Part of a small language model's weights.
Size: 10 layers, MLP 384 squared ReLU, vocabulary 8192, 3.68M parameters.
Each number is 500 + 40 x the weight over its row's rms, rounded and kept within 0 to 999. Layers, rows and columns count from 0. Numbers have three digits each. The size before them is the row's rms in percent of the matrix's.

# layer 5 MLP down (transposed), 384x96, rms 0.131, rows 162-195, columns 0-95
098:491477412487427463562470528497464597521444590490467556514463530500534480523462477542471556509537453512499444477411494522493504501466540564485480502473511450414502497540475477533485575527553556499515545532503476512462484460484474487526436471456541462498471430501532481518572530512561476576
111:471451591507513421512537438462531555537531608469466511519499466499463469549544512503382494441496425594468501507493519530474509528489479562476518495501552483528446500495429490454476503515474463469511480547503558520510473437483410478496526545463474534468518458490522504460487460578527491465
118:510480556512492462532586513450467526508536486497418478453466468502539495603540483509522482457436443492409462495477541503478560491395423465509491499498561501482504464499571501550467503523540523475413461463509500519565469515464512507463552442523500525538447537483555565544477528523474498458
109:430485546577485583487481417500533477490530498468540525464474534489530412462477511489484479454504609433506512474527528495532504536455532484520488483543447474487472484538577474445487498459521528552557447506462461503461519466503507611591508453486572518477481484513543553528478521442510450485
091:545550574447543490526522498509557528488481537494504474462515464523463574550490433563465557506487520484414466534551533534511493480496502507546445471575468451543466491510432526514494475469544570478464454507488489453483516498561591482455428550479391548476534544525444499470469505484510557479
090:491488584416440580508458464531559440521521391558497509521489522500508481491491461515482527471566483517505473509453533524462540481453482455425421467528445447473545539562568452471504459468508507543554426451425434534494470489538478484529530474497463512526498490516486493546475528441507538491
106:502480457505545518567530508543532573557453501548503398468565516498477510513481406444565489475473545528526459480551489488461541527460536563548424470478552432511445526476534506483460524543471487521492472544558489472540561473421520481503487530502452496496526485455502477582425456471553509511
099:433508466544525517508581478468515479459468497489579488508525516517474486478508541398416448476571466497465467500513365509498436511539504452473495451498473485459469473488494472488556421506489522454530509491489534483486498425564523565500545508525563443506547488492563504544450540442532506452
114:555491485513457540459448469478505532505536500544505501475459522489448482538500451500528549426449516444503466528469478477482451429533477413532475522471469544527511515583434479430538477477502513492561539464463604519435496501475470577455531469419483515517477546516505530497496547542538400558
099:550499507495530527560500428612442517499518482519453477427550465545547528462566532568503502504491513484483476505437540547513447549439519475475545524502443493470470513428470478508573546492493505528558488517488431510493503546498562466403509480473409523515534481499486429501427509506513539554
120:473491484489478477454499513522536589454460522494451514463477571484473481441501552431494571528518536468460495460418525482550501493542525536570503456585434494421566508504504521505484522510492472535562515478570584535505526534495452490516514523527598451443465419508425468466487480503518499498
092:478505532449495527526535498571539422560509491478487494520571506405529543520460499507541566455451509526527524463543536464538522510432488515545523510512513509437508564461482475476511489534538461501478482506429491504482496500504639502542554481463554442474435528487422451489464480529431554557
106:490493541451458521439512391460540455548530502478479502484422507514462498442420479519524510501529532500519528489521515519546525578527534529548487553529487479510515452442472461494543536416549535522529476574443524501520442579451551486513440444528485559477485479490537498561424419491506524477
108:524410510478487415522446557441599470545543502505485506521583530479464523512490515581547552504453476521479496530551489547505517505537517549524496568541486463570493529459509492542464534501497517499427477535488484579491463555538485453483488547462533464504497560566461535522544402484518555515
112:540519524450490550548428555496560543469522501502470540502524462477562492485512538524437506566479508553493520565536464432467587535467522541502491449527510506519506543447502436491496513500547518504469457633534506511534503505478455573554421520500568558512545529493467488480450432477465475551
121:514488526500519501508511465465516534460555476547417495484530617516440496501436503451504452451491513472488453466515547458539524561545519522541493451478466530475505509503480462527438486468527579543492486472531571418507512579470414522491445518469519484519459415479487520426438574496441498496
103:538570513461503501414473517457504467483517537490478482535516525530454519527464499558489531465577442437457526449459509423502427526500500485478529443456495549540528537507583495553482531510468535435518474550471517516393448545498485486484423475483511454453489523447483530438564448473457552545
090:537455507478477422471482546548540501532470408490482479530560460450545495591488477490479521488518461484513547574484459504517565530427497477423494495468583486517587555518443504451453501470524542491474491553537458499563489481554535458452528532446477445565499497530438472513481461441490527475
092:498501481491492437469499483544492531559509468421464513456493531534556494502594543431489577517406553526495474482516518478490487574451540452483530550442540470520505451495574501497585431498491461462457509506537477454437534474492578549502526475502496445450484458485459499516559533456515479426
104:537515519590410452523495517503550519499500533449457542564472551445502474478456425444491502500537482486515522544529534483516547444556455505408552495492535466471478532465572556475473468504604478506479493548478520541500521465475391524485473547497542501505468495506576483477501466479429556520
096:453424493493503545445370487493473461443449576507455538478509534504510492469576470503456537505481466456511504473522516501480534518476539521589422506451470550490467553515578497442543482423571486511487500493518577535484460545465475454447473452513539479493486476497462484509515465546425464501
098:445508526472479525516547494481535460495501479467463491539526509513472523527555479512496513492506534427392528430523490520461596545448538468591501481521489470498480497518442517467543521587532480488529416461493458466575506515493676508523481428515537515497514506469463497492471499510497501518
104:442502526513579480560475429558542530497445479514494497498512496530478474549503521488417463511442519574555557505529511478548486491578526510512490465555558511482535545500447543538525533558544515441483472515533501471492474539461505564513449502547464498526467422451526527463590598461533476564
100:512535460522520498564432536515482510490531485511596528527452399518521482484517521478437432480457500473568509422505454437495500438489470578473568537454456523509526507530466497526447448502504491476476472545553472460443532432465429578472549487496488474556515468420532512552485541518512499509
115:495521553505509470549486524487480560548534477481441487462558498510517556455477516443541545511513451554508511527482539447558499569465640493548513510491501513538451486491512447461506479543386557505547509434558565462519541472513474522512460416494522497540526535498495513474550456515414495498
105:455502500496487444509534498498494484571522563523489411557569483529489509496539481569553520483448479548499504570469428535523569510442527558506466461548553571485527476532562475432547526481528583521508482525479532463514481583549487450491518438472470523513505537437510532450466436527446502461
111:479534506472521488529525528533476449542484522552572497511427421429493481446517523475425559506474558410485507486497567443505568528450475458532543546557464573486459515545537503534506499479510465490464476522529475492509515511519508461544511395491612478522461538473526534457554549502554519490
092:467519501414542545595463508507516548492512584420530488536482463464500496522483519483457593470497490461462510549512434490520434470520508471503466490468529468473493456485459508598496447429506531440497566533594444461534523487468438517446526514499488522491439538467458454500543517509461539456
100:481532457576497424526587516493566574518442514464497493465558422456474422545507451455530538474437466502500499456490529515536507449513508514513532536529540447512534505452511419434493456572469480476482490531488539460524463509476461512523556531477499538484522410509442456538497416555516520504
094:541518475576496510542533507565597503560494470506486518511447514469514479470503506510494499524458490499466518473510495498410438454494476518530479457523540499501433512530498466525524464577417509497503539521509507505516607480499570527521415463395463471549474545526500448450464608496526443502
083:480480470450530454458520516542567519552473557487501473461544538459551498496531568594576548483482494578550515491555463481520440475556445537545503459518580436468503571472434581499536502504492479462492461516433531481493496488508492531528501498501494503500492528486472470477398499444533554572
104:469505488513497529500482544531497433600465481464441570551531423409505534514460475518452530504513505535540449445531526395495423446507472496526472541549444476453547565519435499470561533515517532482555476538499564549516496497516516493547476547504453511504446513469433485441486523523507553491
108:515526525457540455510518426531440463503531495433546477509541431480488578449436430460477526521473439506390491516446508488505495558493514540538462476515502463504498412420506472456497530490550472514544425489451474431577515547510547464486551483460489527483470446511551492453471507542500543496
041:511468510517571514526491636478528609495490543485499496529505579500497545506416530534505544510459449505429534506458535487513449521480493577461543449490470449449496536516497451525448555528521482537525499444487497465513551450520477474518509481556438482492455452490552528530465416539480544456
# layer 5 MLP up, 384x96, rms 0.138, rows 163-196, columns 0-95
111:502436471590461464458498511483552478487484503592527557511485505476424527598492510467511465530492491487474526483454424478418566543504550430525504506491542505555543493479532487512387535514514532443504485493483453520461413505512493543519500540520464482518563500527442448547558534521457537476
114:414469476539483472445556489426437503597461482478490543476483397446506554500497493494518485546495513483553494478553515450506550496525521462459508459454537441511577531424493438507459491535467525529488519491542508426561444553516476515474470508544536508481496508554472560451570443542537517518
108:482518435447421535455507372521428475523512522510428465460482497467495448535520503450527531493510547497530458535459464518465462514499466431561469546438529475610517506542512515532517508467487450447531471493534526483561573476539498542571559498504482506490517448536477523448572507488530483464
091:505461526512504522476530492511456486437511521477475471426495516488531523492496469525445591476462556543500482472462462471490567579488494458543544570476515466497563450556398436507507582458508540402504503464508514476473468471525489509519508497423547521484511504499518583444539441503411545525
085:521576518482510412472516517456516532480388608491460504531495437509482494499557513502459587534492539530445539452448482451507484454489546491456511477483489497565519484513456471504506518475491517476557588474557489534530510472480389581441484519498512424487502560538489539508506527508522470513
109:495418432490504462455534476539555458583433511465454487560536508425505504603523483460476470565471567537523503501454500489472601508480485430521540534509450534497557483484491455502550450462456505501464455468472473540542563520535448514498474513449538543480514472536509465525491451507474447434
094:515480482497555509451482479548466447480494499542509463502517483525450506495487545501465503490544468426515471513476533522449601527527427426480433519488495527562531495563561447501535507467524441523541525448436476558519439485516492504519497438468513515522581433633499450548545494491436496496
117:507481481536545519444545416486505448500424467567533460513547515437451500495529557496430510505444491499486512514566494565481504523574521498472528435407541530497454465496524498534474484492533456468506536469447456466545519523498470526528457502481524491364537508542470471517497474601453504551
099:488432467571408521460517494515467460509493477514423446485527560493464495452540479494484498472527500550503509461526485522508504512575495533464501505403556483451528519520453421502500551490501516515508497490509509444535515526596522524386539506497520428440504556462527457438521481521421579467
120:375493521515522501440494474537474449505473485534531510485558449530397496538507565465489506534526530545508556514535537505498565509539510496478561490526536571597501480574457490504482527508484510519465512455519458544492428534556451524491595512529454507460561573462447475520493452511484520459
090:458473410589501449513452454534432525496503454509487495475441457459439523560543473489465444459516408464486504542498479564464463498506530527497417469407498471490481488474484488553467556524510514537484527584542464480512467489596518500453453509447454447502513535495477430485496550487487532494
115:478477500485471485495519419481490429505497505545450447516531514467485528610520534485512554551538518453468447515523557516561559477468504491502494552465478443573565524538531530524543509574487358491469550539444514455513506529490519511471524520527526444518477556483508557461500517549472509583
107:520508549471451473476534421476395479463482455471465501538472502540484522551522545464541498494494460487546569489464517553515485480551582448475573441482429554543492475507497513554500509508577547448471521504530464505503544550463484491485523615464463410506520532526513500567546513539516488454
128:460443513518469473481457471532428429459432519522530485548420428406537457521540595505515506531529527527570544499495520524494503472514486441579562537550502500433581455465494522515469506482578526518509473484493483506536535525492466511492511556475550481493540583502448524506533493472465566536
124:443500536554459501466535488527431461525480453463496539515529453529473508477496565466513502540483478582521582566497576568487635494538523439521444486573448524499478477477451513483518519444550567517542515478513517517506433514548462504492584504473535477475530536530422487543525484481519490493
107:488428514509522493506527543443375440536498496501473522558460473457411494512485510474418493556497520509501562516482549476533564567515466497546507424482496462506543495530523559497544531433570513495519536579484476561553542489543496533539507497461490451526557466513436459498523444523495523438
084:454453442474525550523533433465447480515501450562481552504527530498537478521532602457585572495520513461584489496465527440541433519537525485535498552484433535508521499520491489451524498517473492500520511517481596505505461480459480533519559471549562493437515523489494520504464442546408491580
084:466484498504521528566486495469560499443537544533536482568489446472423462496423500535446488497624476518522525507481500518458512466521498557564471407573508515480497536467425485501413533527508531526553497488460573452506438552496506503509502531466542536469477573548517510452489512559494470546
106:492465438491475445517543492415470524505450515579438458497535515440536511518600547475443493521552595564483491546419490486510494549470470434585516434541520528507480434535443477488473492508495503480512553453480521519488516512446498481460524555482554456494493482493480561446524530553549504465
101:457474491457462514491469480460511472544411484559481503476541488530451560499511492467469470497426507486565564514486560509527457552507464469589481405463518492502539445510514514484467501480537542434584552444478508499525475456565493595449494464433482489490576467545482469464518510508505584477
096:500527453576458499472539456503452497489516463507466588495553472454477524542539524482494501490584519526538442497505445482538470515537537447514472479470559471539537536432480545491515569486468559473561450560515485430423434487595527475467451490479476474428513554457500520478507489502521589534
108:508520513511506516501457486532516475437472528520514525483462476491458502509548547385556485545481529460494404468492573551457482483527465442499529441440523486516526478505507496548504552486483432539548516455404461497452468452559491530455537576551502440472521541464553508554571474487428517542
094:533479452526390440504504567425498498528473423557543481494520478557464543554583527494450518564554553531473514481448533511459504572453578493476494457468541502474474486514510501494505468536443495449477479583476533463533444575544507483481490521488592456502524534516489495547509492528521450533
106:414494447513516491451566378479499439524480499489492521504495544502556460557495593520483527495454421491597565512525497486501498559520507509460521531470432559519547500503541500499555440511541517458551557475521492446479528533527411488443469467510470480468503489518525514565486487521444489442
108:532511495483462537461523475470500478519470536480450536511501524419432537496528502453540497556557534499524434445448602512557511471496501498502459459436596437539520480476520471502514513473493505510467525565476525456478496506494518504519482493502411464480620518513522581426468417498513486572
108:482487537501487468471500486498451571542397509523510449440441488469503394548498513476501506553464517452501456573486524535470485514463448487566553467470463543497544510499480482565431470538491504438530479562524518500461504529544389485563472462535556496538544540462475479525592511487477515470
094:529426557526488501466521462527546400509500509523474449523555485436453502555469514495514519505500509567554479555498509505433475530526488549469441500509538424513594521466497423514506468502539525359466483514490523578450496515502505496473514512458507505504550450526487551431511497522457505583
103:447495437540479467520500514465500475541497428503503523481543525465528438585546568481438462452539494534531429486442477481521562528543513509488522496492476520482485517521448384523416518457485538555561466502507492532437405521604488495471479529514529497479535482503516498414537460510517543478
097:436435523501496545518506472492469483514513450478422443439545449530444540501553549525452520505492487519548468551513490499493617477468536470496509475501482456506547478489472431506504598462496444443540452471450495454482394534563534453458576510469500537453475498509452478501544468531465542500
079:505518452523504444537467473428465509516480447599466510515424524486459557518512464447430481548474553467411515500469537569435559563522579471469508459512486525492486537512521476538429493556525478526480469531484515440522519507550539556548508600482468453535514475521513494535564531487467510464
106:387490507531567483509521442418443511530465505524429425451427483515455503492536523526508533494464462462529557546557446512490485490491502458476488468561467494394492466454480484520467540491429459497490570541434518448498474521488506494458584497529516484484512518500463468459542524466464454425
101:445484480540486474443460502421504503564491508535458560421483513508478501514531538488462505590512532437485518570508461465424561528507511517536508502476525437467509534452499490454487530564401476430506508501461449510485469532539420417439480480528499516542512477474419464565531486533524450508
041:391470431519462505431540405500474417495461532531448533523496458482452494564545570480482536519486533494557457546466517539430508503499543450556472495512525478473489495501425496496500544513495481444505495462449516451534437478562448504467517509495539428425521561530475529498543476524498491569
097:425498504509565475466558503511566504505458529527519538523494516503445512489551541475405487519442518423523429480491590457482482524555507498506545524430499540497496493504497543505541515538511507463453556552434484453499429609538462586487479541507514514442515476578459516538477512535465456528